{"n_layer": 10, "d_model": 128, "n_head": 2, "n_kv_head": 2, "head_dim": 64, "d_mlp": 512, "vocab_size": 2088, "activation": "tanh_gelu", "norm": "layernorm", "norm_place": "pre", "norm_eps": 1e-05, "positions": "rope", "rope_base": 16200.0, "rope_fraction": 0.5, "qk_norm": false, "attn_scale": 0.125, "bias": "none", "tie_embeddings": true, "parallel_block": true, "init": "uniform", "init_std_qkv": 0.0513, "init_std_o": 0.0513, "init_std_up": 0.0513, "init_std_down": 0.0, "optimizer": "cautious_adamw", "lr": 0.00177, "beta1": 0.9, "beta2": 0.95, "weight_decay": 0.059, "lr_head": 0.00979, "grad_clip": 1.0, "warmup_steps": 588, "schedule": "wsd", "decay_fraction": 0.712, "decay_shape": "sqrt", "final_lr_fraction": 0.05, "batch_tokens": 16384, "seq_len": 1024, "doc_mask": false, "train_tokens": 156700000, "steps": 9565, "dataset": "wikipedia_en"}
Each number is 128 + 24 x the weight over its row's rms, rounded and kept within 0 to 255. Layers, rows and columns count from 0. Numbers have three digits each. The size before them is the row's rms in percent of the matrix's.

# down: layer 3 MLP down (transposed), 512x128, rms 0.0968, rows 81-133, columns 0-127
# up: layer 3 MLP up, 512x128, rms 0.115, rows 82-133, columns 0-127
down81 098:123152126095163120143178110115120138166123130127131147099117127127100120146140158111147129163171110129127092119174148103075149164150140126156159084124130138098137148144181170130131127096138180148130129103166122105111144124122123176139148160107088101146107156085116163124107107064132096139092120148101078109128138094137110137106128144109143122143147134115137108099116133105136118106168
up82 104:105123130154105149136111085124147192140159149134163153141122129153139147160149154103136098155101103106100100128100103093119120184105132143142080125131113115131076098112158150100153132120147150129171086125086115116116104142116146159112192149124138111125138160084120131113148151090128111134142128140108086131114152157100094137141125155116105094154175147130132133158118117125153150162135
down82 105:110141138116155132159130141137122117120110157096139094121109145105145170100154155124096154101112107101126098139118140143148148083121193155149134156145152126129152118099117123132100151123144149143112144170129071113137149135123100143146119149106088114140114146059122106127130132165151124119115135151093117129126159113134080191123149112160186121119100105104143111156133123105095068100146
up83 117:097093108155132155143177079150169107097119160109091069109104128124138103146163140100098166128160152146118088118108143114151171161117105095151131128151106133157130118137132156128135155117099111150150119111099098107145112125130096084161154149194128126148115129143134146170160156136115136116123151177118122130149149147091124108112117134123124118124101088148107174137124105126169125126137
down83 116:114138132133161112122165134105113140133104077119114145083153124122148125150109100085154086086124169139098148112166107084126171180120104132129141114091094087117128098127133153097137108135197160119147124129120154152137099139143145094118104145123131112107113162100104122148149134112105092107149156136156122155128170100124101146138169137111143145175177125154134127145144102102112142142132
up84 099:116167163110105119124152127182142111131171159154167127124136093115101138138143139114085148108120145133147105145105121113137176166143159127164111129113140106081140157176122137087094170091123111125121073130148118093072168122117168116110092183107110114118119135138144135163115157130122120105175128159143117112146110150102094119141142129100121145141121131117116113136077130152111136102123
down84 097:127101116073140164119136137144143124103125153126098113107139137154206119158110155087162126141134143125082151142109134105129101087139150182095115130147108162148125147123154087143143172142156107140138107102154139100122106127118113118151109123144104110125113162122096126127145107157142118119133122089142087126133133104091176110112148097140140106178164115109100149109135151148088077159118
up85 092:119110125147123097134118151111118140125142111132135130091170141093133120121079160118121148101077123092137144158117099130106138096089175123132184120128126145143095135145151135134097135139100120144131168087166135110096080105140138112082162134111116101116126148139116156140145126110133119080182131120094104126155096139173114150124123124153095140180169103155181112124116134149100148153111
down85 098:129149121133111150121122131152168126110128142140163107106140109109134131177095117153119147196142126128146115098109143111128080149149140146127150132145093095143129122129077095094127103099093086108146151118092088123113154122088128116138111117135132121125122092069145165124149122133172146137114096136183106167123138110134124132145128153130164170124131106136105115127143155162209116105136
up86 097:119142084170130152173098134156113108138146126159114135131190137123106142114114082098149093109133081097121157108101141155156121115153157163132131098143126105170113141154148113134166145095130102123125125122131122166116129180155157101097145140141114121108154092120125130114120076125106126150093125113166145138099136152192109106123132105092112079140148103142168122161128098128129138133111
down86 091:172119116149120179111093130086177138150107150099116091137127133143161118119138155133107099146145132130130149092126098077111145100141112148093138158150119150110177109140160075124150094099123129126140108145122125152127140139100169130136128151105133084149113164119117091119168114115108124113154115142124130128130138127112110177150148118148151157119094125140164095160112160103099147107054
up87 101:125144149108105148135104056181146136104118098112172148109098146143135149103167161107078151140150117136133156155115104128094162124114104127134114135125106147102120145115142138127131101177130145101134113092105122123124148140146134164066181081141132102186146126129105124148132147135143094122109149129121101160152072122117088125149160121116131119138115122112110126140122147132188118134099
down87 101:149105147151143140143133148119075138142119108157093135091136115135158164120135110148133128118142130102130131142136141119144127115143128123137133184122112090183167089149132162095126186114137103116150104140089112126126180105098158115098148148171122085102140142140123099122158063122136133117115147125121166098156128132143120118113081089116135112107185122117129121115125137160135071166104
up88 098:166167113115091163131152152126122093109131092123130133095163139153114155146132153118082124154123130115140143172137101152103163120165119157127092136110145111144171110126107133118112135103136122141142139130113130070109108110170134130104113113179120087184125129137164116154135108133153125093073140115106136173098147115124099138146117093111117098126102102152173142126110119144173110096169
down88 100:085129166126129083172119162099162095107129166118146149116126153126079119151130129114114133132167103133148107166055144108147154144113121121089184094160126131168129158144089136117088083140128122105142109104147152123126130142132098148148139127119117141102089094143084118085105123110144118086113149130146107100125126162154146129117093125157156140137150139144119149137132116131152102168143
up89 086:168194129115114127120107177135095135136127110197106150178133095128123150147131114085121161112138110138129110148132142063130103143173088157108125125116138050077165163101097146112140136157121136132145132139157124117143121121123122142138097117146108140134145115178127132115121142130137093114080134125133140110122123122123128081119121118146163104138115109111120113126156101156117132093168
down89 096:106105104094110115144117125133120169137104132140113141132132119084149121106118164107162101094150108100162122089106167172113133150117124150096141121127121083127111131118123129093099111106059164094120095144141107132107104128158145160133090137116151141123099106145129122135173157201176116122158161136180151143114113130144156137140117083147126110137158130123126128113109154114157173130145
up90 106:102124109118125097144122083154152135126126132127118125139126104130143153133118136118127095134099131096133167149136133127144084151102066120109109087171148157123154095142160131109169135107113121120157102137113116137144162152133064164129125124170100111143123125095181115120202150107122082132104146133165118164098112184112103154089156132151111121159112139127104143148108126136134101148139
down90 106:139122122139106108146162114104139132127154108153133104085114142148141150159164167113143113128156164139122095080171095085133153145154109137143157118152141145125129185128125179126139093105129152135128127114145104153118122118166141122075112146100127093162104106141125132124095091114116157137096130126116119074183128086156106143126089093127124167163149133097104115141156102123141104116090
up91 103:130110143107120142177150117141125163112144082114130088182146148108124161166137111159135123139150090120151146121127139109147085116132109148164101091117151134146142124130133146169129100164124118077111129120072116145155128159108100092093112118161081112114128115175151137178151162099118099131102111130118081154115127116123104104140102132110142105153157129137137172141138120079126169132135
down91 103:169135165100136108175129100185092125127134091121129163125121164086169108079153154162116127111152137140159155082126108112166115107116157086127087132085118109126147145087092121101133149138125102123102137135127075141132122109150111154110133110143121115165100115113128113147097153120118067142142151127127089131157103130120102143123146157136142176156158144140121137121107135108100126151151
up92 111:147138126150114147163145114114110149132132171159139145143149118146078124121125147077115145109149118113125130119119048107145129104138114100103120093122109130135138139147170154182080148077137169123112129083126131106151135123106124132089108125154105102117124132165185120121118173099112161136144125125155121156084105095121124124104178149133143145119143115160120169120168130122166132108113
down92 101:106109139145129175161130143143101103152155089100173167109087099113100104099141152153114120133119169119124159127118161066133159110116152154129138119110096136115135103099142130141116130146122147107122114143090172092095111146138133144141123135082089103162106124168157138104128156137169129132111090133133165152113086103146130148080082118090142130148129146140117129141131128116163096134173
up93 089:163175129156143103140149137095144209125155142086171147150091141116101124140143161062131172121125113130137145131125137136152128123134112157076149101100131111106134148113143139104073110103134091113124160126136130110075124108141140108150143128132119103133149146156146164122165128136122082107121128118078098131111123123089144156108138118124111095168143126147100172110110142150120130109134
down93 102:108150183112124102138172155139098129121145117126089148094133115134161164097123132125134150139091152102165126111098117088143161133091159152140166086125122168106105102137112130107089092119118137144122098128140118106133144176118142164121139121144128112163095148103150156149111100127118140144135154125121144095164133126162143078165093093101113158165130128104115108124163149149083083145138
up94 101:099123141120149082161146107136137124124135141140128163146133137146149107109149132132170114127149090098128104129120114143184123144117138128110104121119141085164145130132098128142097111108129134146137091130157084153124118134159145109120153093141091128136156128132078174122152164099116114115133152162131129153093082120103150129166146135119096133136142070103181072133052161119111117152132
down94 087:138131120126131159137126113110149118113105113127158141129100153117150086088121141113160140142081148164146180117094117128125123136094104175162166144123186131098125133119107118154149148186171112098111103142116161089125124123108104149080113119123111142153129092096170158137155119095098106153106124118074113122149099103125138131143146162127121123100133141115130102112179133109141145127181
up95 089:163109107096129070128168146115104099144162158109154113154122103084113114115116129142088128108131148133157110139126167077106150126166163098123120133122170080114139106157092146126111155105155103101134117137175112095117072150158085094145113155122130155117129136149178128126117127131157128107161158133120133114167115136104119132137110145160135136131113140138084083129092116160117099136133
down95 083:122114117135088136126090097157179130212112104124098136122148139146150102126167143092105115133133155134116138127087137173115131097136158156202108134145135140154136083084157077113133120110120162152150114136120109138076136103123126114101174138129101132139152121100150135107120112166104093131124102147145136145100160128123109115100108109130122153159121135116128110139114164127132139118175
up96 105:140119112108095116166155151151143101091144131112136097122132095145106148123125147122178120151104105093127158104109117090170128126126117140142090130174131128103092150157155136113141109118143071099104142128150112122122083176141131084152151146147122132146104104151146178163123127135131107088174120131109129119123129107117091091113092168086140105157141127161164162134089114149131170134145
down96 107:139132107094117187115137142111135119085103123112153150125142090135171121128104151105149122096087165130125160122125128117137111129095135139130088122136124154124131128080190176144152119123100111148101139120128176146114127141126138133146101101111169141112124144158096112124087098148140091159150110099110133099131113134111170112117134174125115174117136136118120114141170096171088171128182
up97 097:124142127099098128113102147108092096141126093114089121152096076157141120134124092149105121130133150117115131100090144102111109126157128126116118089102183115095178124181086154143086145137111122161173096119154082125154147138093102137133166160137158128147109150132127099099134109127143168152133125165129125147140109168137158167164114165128128171136170118110118130117142156139135141125140
down97 103:100092146144168089150108129137136172136142121101162047088118155090128102102089161147149137107112132109099136107161132113121148108165138113125126138155158173163099107157114085111101128141166147127089142077091134137136118129153139105119113167103145145129142146136142125117125166111146113174141117130133143107153161112164120120144109133114117105108151131137147114143126116091174083109133
up98 090:182124139167113137171132126083125144136144126107113135105117155100103165113148120105139181114139104129172129117132088098166124076150152074101106149144147150128117076116116116127107121127111093148149117111117123144134120117141103109086117117145121109082144114127134124118140096126146113107112159167129108136089127092101138113131189107162170101118133138175139126134099107118138177162151
down98 093:129073120163137137123148116085108154166116145145140141103142138111121153135126124095142147149139104143146103157193114145100100177153084119117111119136086116104083128087154121140119143141131122126167139138163174139125138121128130142110097156116135174153110146166129147114118115165099110119147112073116152103159151134132146122158160090129149113113083105130138113160139103115093105082094
up99 103:107139092117146114130106114174149137098127122128166107147147063088094101097171109155117118122147105066128157089126132141119123123135160139113143114085133116125131127142094140159132131152098121160116101158143109141096101115108138116136123156099098145126122098191153181143152147111132080132121129122169131108127152142133111120077127119112142144152130121155106112130132097144136168191136
down99 099:126116129125104136138141120075139136148128140137126133134158191106174155136103174123125137154123147141154138081103139105084105112085077163134123142135104130087137109131108122096162110105130140120161126178161124156118130143148135174143135106134160108183141132057131142144102123143099102108083144101109115156132112118114163109156154108133150091075122126150121122113102141139117119116119
up100 086:150099096080092158120145118139110136182073111153132155145110118119148140109127115105141135183113146129107143130158121143117086108153116122112082121112111136157114131149147149117096152116187118146127108101125118140141102154133104088118182157142166109143161108088150147114097087144114152093123143121154061131149110087106176132130119122113117145138132095136115121114116096124148132158147
down100 094:132155119142158129135112119150167112100133141116136082097138123105092144189120141099093116103135138150134119093191129096135145108125141130168144163148152121154162152141098092130173125124065114113104120114142146129145124103126123151129115119121116096133097128124097117136149153093162098177141140156142141146108136122127132155155139159148140118072156113086147145141070123114105106095089
up101 108:122139099152122129117119125139088126104179147118087140132166109122136111137093096075111107139142131125157118104150073115125114198171129123117140098118168069131151101162090118160119136149124132119144083089101115143139129139130114118129124109154111131136159101127157135138136154138103136135149161124131125140122100181130140167132102121151109091137127153142100128167128141115191179099119
down101 106:099094084137149142082124096104172111168099117140174114141126100125117132157150105135149124095139124131131147099121132147102141079082135157107116201146109116081182139065153174127112085124104158115136103140135148146107144128129149135116134150117130132081159102127151134127110132145147117153113148131133128115118139130150110174138113118148156128075161128135138122132127114135149143144082
up102 109:098096102108116149167152146117135167139106117127116142097157098131161150115165133143147140170162158128157120172102092125144195086147107150112151093103108117140089144117113110125138091119112140115175154117106112132106121100150115129115116142134082129187106143114110114115159149111087077106138118116110121167168087132103100136154163115103106119129144164132138134145139098129153131121138
down102 113:089107158143107061140151104166126146122148068144145116074148099117139141146124119173169115135121160110095081118102162116146152140132129144111087133126101105110140118153140127131118163138111115123115141130135132140116160126139126128174081159126166107163140148103132116116130113165118132101133139131141084129154135087130104109140141147072111114142199137149099130106141153159110156117111
up103 103:115137088149123135144117109152176153150143133182130117100163115145162077129072168136097121144154122133118158108108065129101134123071112109107140113175130106149140111113130119113145117142099104122151104090151115145120136120102127101124120098142139146127130108130175146119134090168105128135147140137140120130133134156092138128165134111121189122127166097154093155133175097149169114111137
down103 095:118114127136135091105072133096126130094136059124151129136084131114142106159114132116101110169101076144118124160110114089121104155146107114114161109133101175130114133160135123091147132135096136094164123158151123128094126134111135132160090142087176166131082130115079124121137133115102149167121119170130139155152138125147142133136155157136128177144133120128156170175129149124141129139153
up104 089:130120079119134099166094130126135161142092172141138104114138125135123159157099164142097150128118101120143117189127140089097143148108163096071113142164185067137105145104170129149131122157091135117107175132151128069128121121142141093089127107152122143116104126130157184133139151123129141116136127118125144124100114114134124121129134100147130131121145126109107141158163095094121102165122
down104 088:138128160116187135105134136146136094102093104124108158130091131145135114156149134160110160095179112117088124101199101129085077150159162123123122161143127141105139105097133114116107100153112101134115114139114127130140132111149166138142122133104160108119147099131155108160119137119107132167117130061138146145145131106149168123133114114106147124082107148131173132117126148168105073120131
up105 110:152110138109120102142155120127138114135176139121099197134135110126120128115099110163103129117100120133125101114132120127129146130161128138137172107158112091150111119090143141157116174187135139113130090112135135083088090132130119158093106122132088122119126167139137117112188159129103125112137120117088151129124129122126109094126156150097100112177141141139130074189132100119135176094143
down105 100:173132117132158080117145141110162119150160176135079147164117152135126132130148143147088099179113131108119121075105074122126159122114137158146119116121147149130141144176116122122145128150128138082114174126114115126156068108112147123104131128099146168127151133120118136123125136074099171164065117095123122127109132148121139119123094154122137166141085098139116121151111118118163150115128
up106 100:142156154099125103161105138110108140076130143182148098114118127119110152129118122139124164142106133117145134134113126094117103106143114181135144130107164112120121111155103132130134115085101162107119162121168129133114145159133103141137175139124142138115098126130091220099158097093107146101092153130153098156126155162147093160131141189131103120138169122134128158132096125112110144136115
down106 096:093115148126188112165118101117154133130114118114119122122113121141106128107124175109142110151140111134101113099157151156128131111140114131101141115149136116159109116090118072175125096117112136098138143163172137143112169108089115168099136122126176115115104104150152155103104107147166134140128161143067111156113174130136155116109115145184127132093121127138139124120161158109115142066155
up107 101:142109112117140167136177161112118123111149183151113132161130126115127133159111114117158118149085091147146111138134146101109125139126123098077120136164162134174123116107169145145106178148150110166129079116164100120070072103133154096165097116115095123142081127116159128142115103136129125115147147139113146142128140152118114144102145086090151134165132111129137133161132109160121137111167
down107 107:117138158098118093137201150122130142139098143117107110115162116133153136111126157115142139124122112122106120049111106146102146173157083122102133112133110092104133128167148150097116136121152156112123162163139176117160097112138132165081138114131189119140129094147091122113099121114092137123109139145145110127132104122107144127140104118165130123128143162116117123101064139136162158159116
up108 091:116157082143102127114101135152121122139109110138170156127157115171126173128103134107093140129123105119119097152088146136091147057078142165151136118122108124152125100106194121137159135097120125159109121109148132126102124149164159140154136083145145141100158147118105142134103103104125111104124105124130142154131169094163099133113142098071134110143121146110181121119110118155125163108132
down108 092:131077156121129136139113105125197147131111137146142096136075102124105109103136143088093137137108148115086123120121168119111155101137124125182146094123120147111158108117133147149144146114125149129107117118138143076121110107104155137120141150145114099164128161144151173149074151126158155153114110118108107126128125145128103152160143134134078085128116117128137113111140178131204123140165
up109 110:104167107149114133141131058151149094152186136137143142135135094119067148143116122129147126158106105153116152134135109080104157111141126162123106105101110123136139097134132148137094173129126123107167102123134105055099109106148161138108110141160126122152141134112132112132105132148094118090153110129121104104164129170108109155119129142143114128153154118174130117175110153172123113108100
down109 109:123138173110122110127149105129122156114128144081086145118153144159146146109105137120084133128137177099126117145098130106131135127127106102146097140144152150109151085057163117137173116124160132131113127097161130101135118083124166120153113119147118105145107141114135140130155098163128096053103140155124129114133175132138092133164157120126129157159081127108108126103129173162167127145132
up110 100:127114160157114146113175124110087121088125109122146155141113076176200086145097124164137138134148085085114148136121140145137112169137104118099145090115144108160130110137145128095092130142108128096120137091161139120141127131117084098131141141144123100162145143155097156132140147132082128117094184139132119160144109126110145139095137161140114141113142115141171120158080110134153138105133
down110 097:096145134118133109098100134150198140144084104125099117102130143105132093127180112105134116130105120142115111058122136161117148094113118119142132154173110173147153121183113166173111125075134134142158147149119113111117106170124108123089120130107078144121147120130144131138139134102173124139125136156141183082133116097129120162125115159117141122129136163129133175112111102121124117146123
up111 094:106148133143092168111095136126131156143110105114109119124163131103084153094128173130117111120106079083142126164108134113118083155098170123171142124099148141112164148123136146130139117116092140213143089116120102085183134142131143159120114104139133132143130104151171149117124130151154137116115165149173111120121135138156134141121126096115114149143110105146125096111148106098143176108115
down111 100:100159156119148123140123121150119137154137144108096122115113095149125141104073096109102083107112138134139162151080143148129125107159116107130133129141101153123165097092172154100114135122143128147162090158171142122144109084094172122130149162145165128121145123131135141126152124086111135123117145170129123075073128144156133084133126116093095171141176126102142179109136136139125104125144
up112 103:133171136130103130159113146137121103147145135085100133146136144158079162141132134106100143126158133121123124145132122148127155166136103128095094096124134101126122142134115162129108138180100097128122111136102117106143120118125168088123124109188124147134103170124141115142129109129110114110123181147119081093122102157099138179107096097127096114158096117127177161121149109100207111136154
down112 105:120124127155158106122103110172177114111076137105076126186088162153120109146116130110103083101126153144114141145140144132112131141117146125125127123116124086158118146103127134135091113135108150109088120132136159148118139118108132153150081177102098142106113131104114153121153097158109152170175189121162137122098132125135132133092106169146152102126140107170127155147108126097153096135119
up113 109:137081121149144135086071165143134108142131149113128091144126130124128145173109168100163153161181099130166154137109090096098102154137124138109131079164138085111132137145117157104148174099119096107139163157089104102118149135124116167132103164121123128126111156132146118153124135113151119112136118128114129103140100104124132146117144100170131130171084139178176141121127119122123108099112
down113 106:121135103128126125112137124143136131176135081175124137152152114145107109128145097121130120126098117114097114162176124152141165114112149115113140122103127135144106119140128148139084078092171115148092122058133151156127150150116119099136143125120108067132158120114132110164160124121135131170155112130149103193095154160120130100118170164115069129131105151155117117122103148093118127103141
up114 076:168154150177098118137149175164130123120114151122126134154128112102112071103091146137144148090100135152110142156119158115160129156103146146087148130101126160072099112153120103114100129144121102119107145121137135119112106139121109131125161138143159150094108138123121177115117132115192127099110159118149141139116101123073114124131133144108133127125209134115071102129160138120133150106131
down114 094:118090139086071090116145153135112157148133130141167113106125137120167145127111131110143136159139128124156163136067150149152118108111150153166130085134115118147113111117114158107153148076095167076124127152112119145139154131133098129116125172123152101139134140144120135161111131136144094104163091139128106085125139135140152104188151139114093173150104095077104140097114127111151110132142
up115 082:139116112181132110096157137146124113113151173114090119124145101183141128073105128123129117148113133166140073111138131109097097100119147094132151126070121115156120068141117148112145139100097094172133110168119105136134146159145144140093107103143159117074131173121130122138145122128130170066144183158107112122150135151157154118136124119117144115132143130103105128123124115113129149129124
down115 086:110118129095081093154122124112158149147143106119152176120115126111112151139176124094092114143142144077136126107091149132163175128105129130155147095152110121131096099119119119162130134079111157118101159108119094126079099099119118133122139205113115086106138141124124145147124096139169118154105110111132119165107114148122118157140152151129118148160123134121157176128154170143155105125154
up116 095:158173157123120126136157098113145113145115168125112156118115148110111157105109087121108110124090122129155124086138125091136144126166129187146118110065175092146134115129109149119177152135169086105132171106121106115158123131130062130107144117120134161107113154113125139116142113111163154087141143140112143132149074145119136142167111124115157120124132126116074173155111112139119133118113
down116 096:138097119149119107113115132086161160142139159117103127154089124161142129128128110116163139169122124117107115131050132100137158121183106150153146122159118127126125163128143106163078152136135136125108160128128147136106139118108161173105113101120130118123065148103104124131126144132147097154127129109122099156097126118147164127120230105096123118108107116111118131123102148107166116125144
up117 122:189148137100130170144111115158159148116147145142128127138140109100115124175128149109102147103119126111110103105137136118129121165139170121155147067158143145124126093119175153118116103142172159103162122134122105068151139118157083124157118113155077139122101125087154103171164089130142107113073107186160140134119138150120129136139120117102118121163134130130130129132122098139130109149123
down117 120:133107116122112149137171156171140156153108110102095076122184093120115144100104133162141139127103113139113112111207112129142096118142114127136143117104095148142111146138115128099166127121142143125118150085129100137182122132114128090109155115122169101114118125156127126146112129121124123132146108149109119120135120103132135139151121085155107131191135165136109170087079150181084144112125
up118 107:163134134090098122144173168121145101097143159117101126088112132080074102110096146107150141131093137118132139160105135088112132139108128116125140109150138140099130158132111179128158104163165148124141088109141123125103086134122110154107105196136155156134162116130125113167140139128100096120092087145162109107116126135112133119111112134126167138167142102168125165090140151162139137124152
down118 111:163095161178129161135159155146134130151129095176115106141081116117153150075111115091116095144099189131104143139150131148111131139122152116098154133126123140163132086083131095128112149130127142151139162122084111101122103083133125122094133136077155109155098151103141119130176138173110131097164130141149155115097113147154121129115154124179108147138106137105102112145129115118109127115131
up119 106:140135166139133112179098158164131164111118131115111126201074077145147095151123148106118133136119125112129103119125105078116121081094121105117159112124158136140170105114129160119106138127106125166126091124132122137163134123135133115129154136105097122122146077192145145129140120118106109110122112133141174107072126129125126116117140186133162136150151081119114135133117103171129094135131
down119 099:124111112140090193089162109120092107097127128114139130061106146147130131140125109125105134091174180145122129138112142162135107102123114151127117115085139095105144128116134146105157140139123147111153172143156086109102113134115088129111146136131115143142118087150149100185123103110152165101091107151082109169176163113126121140160115151141128130144137167143130113133118138109121128135173
up120 104:125129104123139083171156109154067098119121142114153123129084143120142141130114096116125138088157132136146157131100117102148120099145116126121111126087112068145090126129085130170154121162127105169134117147131116131125160115142105126132141121168098150154128129157124133137117193101110112113213112144110104110147139078126138126096132095151154145151118142136156142162112120159147149099119
down120 098:121148128132161114120095128189144140147105120154097128185137104131126120149140139141118115105137098131098135145095166139097120160154116133114115115102122142159124135142167141128074138098111140129095113080123141139120135143124133101163132150143118199158087117093138147110167119116153139181116087103107141159131167116133109071129122168143143155128110116115125162071144127090147131140110
up121 093:161093082138124181156193127172174135126081163136164121147101107143119147186145137084136123123121134109110131154130128120100139129160124143097154125087137149138121137103146133159174130126118129155108132114126109110107138120088134174076118093134141150121130161164148142130158128112097109121095120106117067135138128106104122142104139104147165148151110128143126123125136138142148083170136
down121 092:102148111089146153165149092146124104116125113121134092087191088128125099109107141152102131125146126128128136102176173136125139142110173095140151150115129150092153105112145147100152119189141098114127097139122134144144136138137139115116106113101158139117132144102125126118091166144106093182169123085197123135143111133125125116167118129115123108100119152137154151116107107146077152101119
up122 094:151119110139127127148111165148173162149167119110171155125164151176144134135125083123144104118149114106144133108137101124105184125118101128084112082116152123091158099103117142096127132089150135080093144120100122086102171145118129141094157146146148136107107195155109116112132154159100114108165153143101125127122096129123132138114141081098117125131112126142121115143156126158172118146134
down122 088:138116145058141089120108129123157131113119136112183144093110116091107105140165102153087120108131160152109147124125181114140150121134139100166124121180145136148127129116131110117118110164174136074111148125130160120160140106116156124125140105128147125125128084140138107073099116133171169157129120153116153126135151083129144097122151130166142125106099140089114097118150118116163176143110
up123 108:115178186110105123137102135193147110114124097101110092102126110128115174146116104129121136134135163118135097118138119132114165118144145094111127112120130118107135106096071134143150133140076136099119129100149117096136108161110134120107142133147077118126170149125158128152164176152207078105116144167128109127101145134127106150125101150095146113134151135112135127123151107123126115168110
down123 109:123135144131118154136182114096145118126150143102132078136175130125149122112118146106135124120143132150157110165089118127171120126162126187140175129105122185125091138094156095139102097133126095110185060098143127131125133094139124106169114089115162079115120162150100133105134122119100128145128120098127139113149112084150110122127107117157111137133129136178103161145110117139138110126141
up124 104:106157074124116130137142142162156126113095174102168098111140123149124114151089093100139159142114111097138132072106094123118141155130146129125109122119127121107094132102162122156182138089133155102132176151112106118142120175158110119162178147109137130105140116120134164150176150166094115115141143138149121127105150149141091155137177115142117105108136107108128148151103126157137100105090
down124 104:111142111134137140085151101136126165149179141132131120142151112109119146108154144158111128114104131107095115106094115164107112170156156132103142112166096120125186124146117107103116101160130099162097145144111119153135195129130078136069114135107146132163131099155120130141086158139097137111106173132143133068124146143133144118107109145149091117110115109114145146140155146120122125157072
up125 095:094174177113122120114131163158155085091112117117136134175104082129163079124162111131098130139088153114115126128147138147138166116129132157115113093092149128165139112117131137146100172136132133157135108127141137152097099148097073133119109115119089120162153077119133145171098121113086149125137115166108117133124138148109161151132175171089149103153141112121107138117136112125153115112130
down125 093:160138141150126132141069115115110111146137141128141102109145145163124162165109150140121122102175143133135132129076082164110122108117148100121135166128150143106140144136135129113103114161148128092187108126138116148126149098152149122171150131112127166101092127126111117104155082124119153128147143104147130122114137165145102094125094112127162166055129095148140123177122085130092108119086
up126 093:129143085113109099119098130078128105136119100134137128126167154109095149128120168124098183124098101141134103130133143099102168125186126140120137140102125167124123114132105124115133145090136088129135162146124132103082109162183137146104126100144149177135076119130113131109144097125093119116125156181108117127137145173114147094116120104121118107149141136186090093147132140126150091111153
down126 096:131169111149116112152075112118179108128142135125122152144056129153112157153171128167088087115171139102163117103088147157138132099160127077132144109149129124164152145108128147101107135140094165144082134137124099127144120155108149121133117085123106166120119128116132128162110140109096137084130127095127087099151116111099157140173122121144147128149120102125140120137140129116176105106129
up127 095:081121147142104124098151173113060092164096152091123150143109104126124141159135149133131136104119113133128158127107146152146127116152178146133102097130124067153183132119170112161161119117073160149129143162089132149139092115119119159099121119160130138128100143131143154150129119116167075131105124138088152145117125082142144103128133131117126095150121140144155100166143129133123161129136
down127 096:129129140143139069104157165145140121122102151088102118131095108128158134123127141125089135141139067143105102096127119138111148101131119099142130107126127182132107135122096082163092120132161127165143129117098143088196094136159078149146128136110150094143145129115152128128162131154153151167113114147116146149119118096139113141143118103157103158130085095104152168113165123127151140105164
up128 095:108139144151104097134142157155115116083144165166164123138152168127125127145116143157134123163119099101147096170118119128120077142128094148105145138090138120118114137130134155133111130129108099125135112084166110105099160138127132154084110141181136174123183158143094126157155116074122161092136149125072136128111127113095106093091146153145115149130103094097121110112130110131133144169124
down128 099:165100144120133197099146082149169150122155129177116153135128144125158149134125109124095132137133147122106134102111141111112124120149147164146117122109126113119141078163136079132142142123113151132127107156123133100128098110142123097150134169115116116132130115082153143114081163103144130133133136135154213089078149108155113128162116118131149093104118109098116170150073120119131119110140
up129 120:125105117124131130120123165118111103094129169171141133125111154116147143155134112122129144145144129115127091128081148135147136164150140147140122129103170091129130150145068157168076105165082088130131162147153103093132071119176093173121154161148142125112131136175130138169103136147125136099160133111117096126088116117139085113123138134119155155149115089170140127132127126104123146162143
down129 123:153156126122146139137125124126157154105124098126144115158165146116136140063145113148078105105100133120136111116144136106152119083129093122129120127083070165134105128130092182130172142130153104176120132122147109137143140111122114101119127092122088140156144120116129148109144133126136117180156136105099126129168135109146166122161122147117099129098170126106118094060115156145082141155154
up130 087:150165091141120130104115113132086154174079141129095159164108100120142148123116126107118128120099122114108092176121167104114165164120098121153133122139134134168130155140127143109167136130115120126092141153084144106083156121124135092147152141115116106166145094128130118164124157150169098104191152133117143123088062094124152094107135124113142145132152097110122119132122122128125100139170
down130 086:109130101071138099143151096107117081130149133119129126101112141117132151138136131129142158127123134130119158153166117150133124116098137130133130144145117106106117131137125119104165110139154164145076140092098143124142120083111127141126103078129191074123157146130141171109148114164076122104127153140139139119143161181091146190137151125119105113124165131144132125121132185098083106109097
up131 095:105093131135115118128109131162151085103145149078142135118143129175155115140128121142164130099075123115135155089128128111145153117105137126119142134124143123126065091119150144128144142097129131100140120088106132106113143166133086149119153126171141160153122123090134122159114116171104109143167116150136139168089137123186089118145101172128146104113103146164138145180109117172143101127093
down131 095:121141098119132126156151132127108145113115180159121118136122125115112129091071171180121116116154140107127142153107144146117108142105105134079133067158125109109139115197107148083175127156085085126137132162104114140127159140155182116102147128109151110108123138151116116090129137138085165154124122100112157122156117137124160107160127146130118154152143112086145121128152125114119101138161
up132 088:138122153194098148102153152137141159133073126124083118102124081159134125095105131136092108123121117092166159135119096130165121160096116099168153096157160151138109153119135156107122150157101135134119120122160125099131132142107134099080145122097133121146139175093094116159112156155140134099112147101132150143155118114156182136147102154149115120163123129153123160118126099108138081123126
down132 093:103102147122137119121089147123104112105134087136138102124125175137130104145132133144107118109150135115131111136128118137087140130103125154131123132110170152091141109162140093164137122120128109140143117081095118126131133138101120105169115128132131123198150114089183114110154138102179126174145124109147148137113139157134099189154136178079176133090091112119120145184106159147139127107127
up133 101:143123108139103100116092137130178151108170165158099152169113091141109140143091153099136140145157156133133171114132077117159129164064111136128144115184134112103097119105114123153113123136113105111110150129112116144154134173103132098131122108110075163090174140118151149121112187135113125124106134106107088149131113089134139151127138171130156132132155119104145093121116130115154136120147
down133 100:141165142143125088089171116139110105158110081122133093147131134119115118115136138133130138118138126152175138083163122121138111162112101164116157136110091142073141159118089132073133107151138145123169170130119142124103123099137145101147094120121161172120122104154105158127123104092146158149125107138145130123162110109129153145085111136144099166096116168135133096104132130111120122203125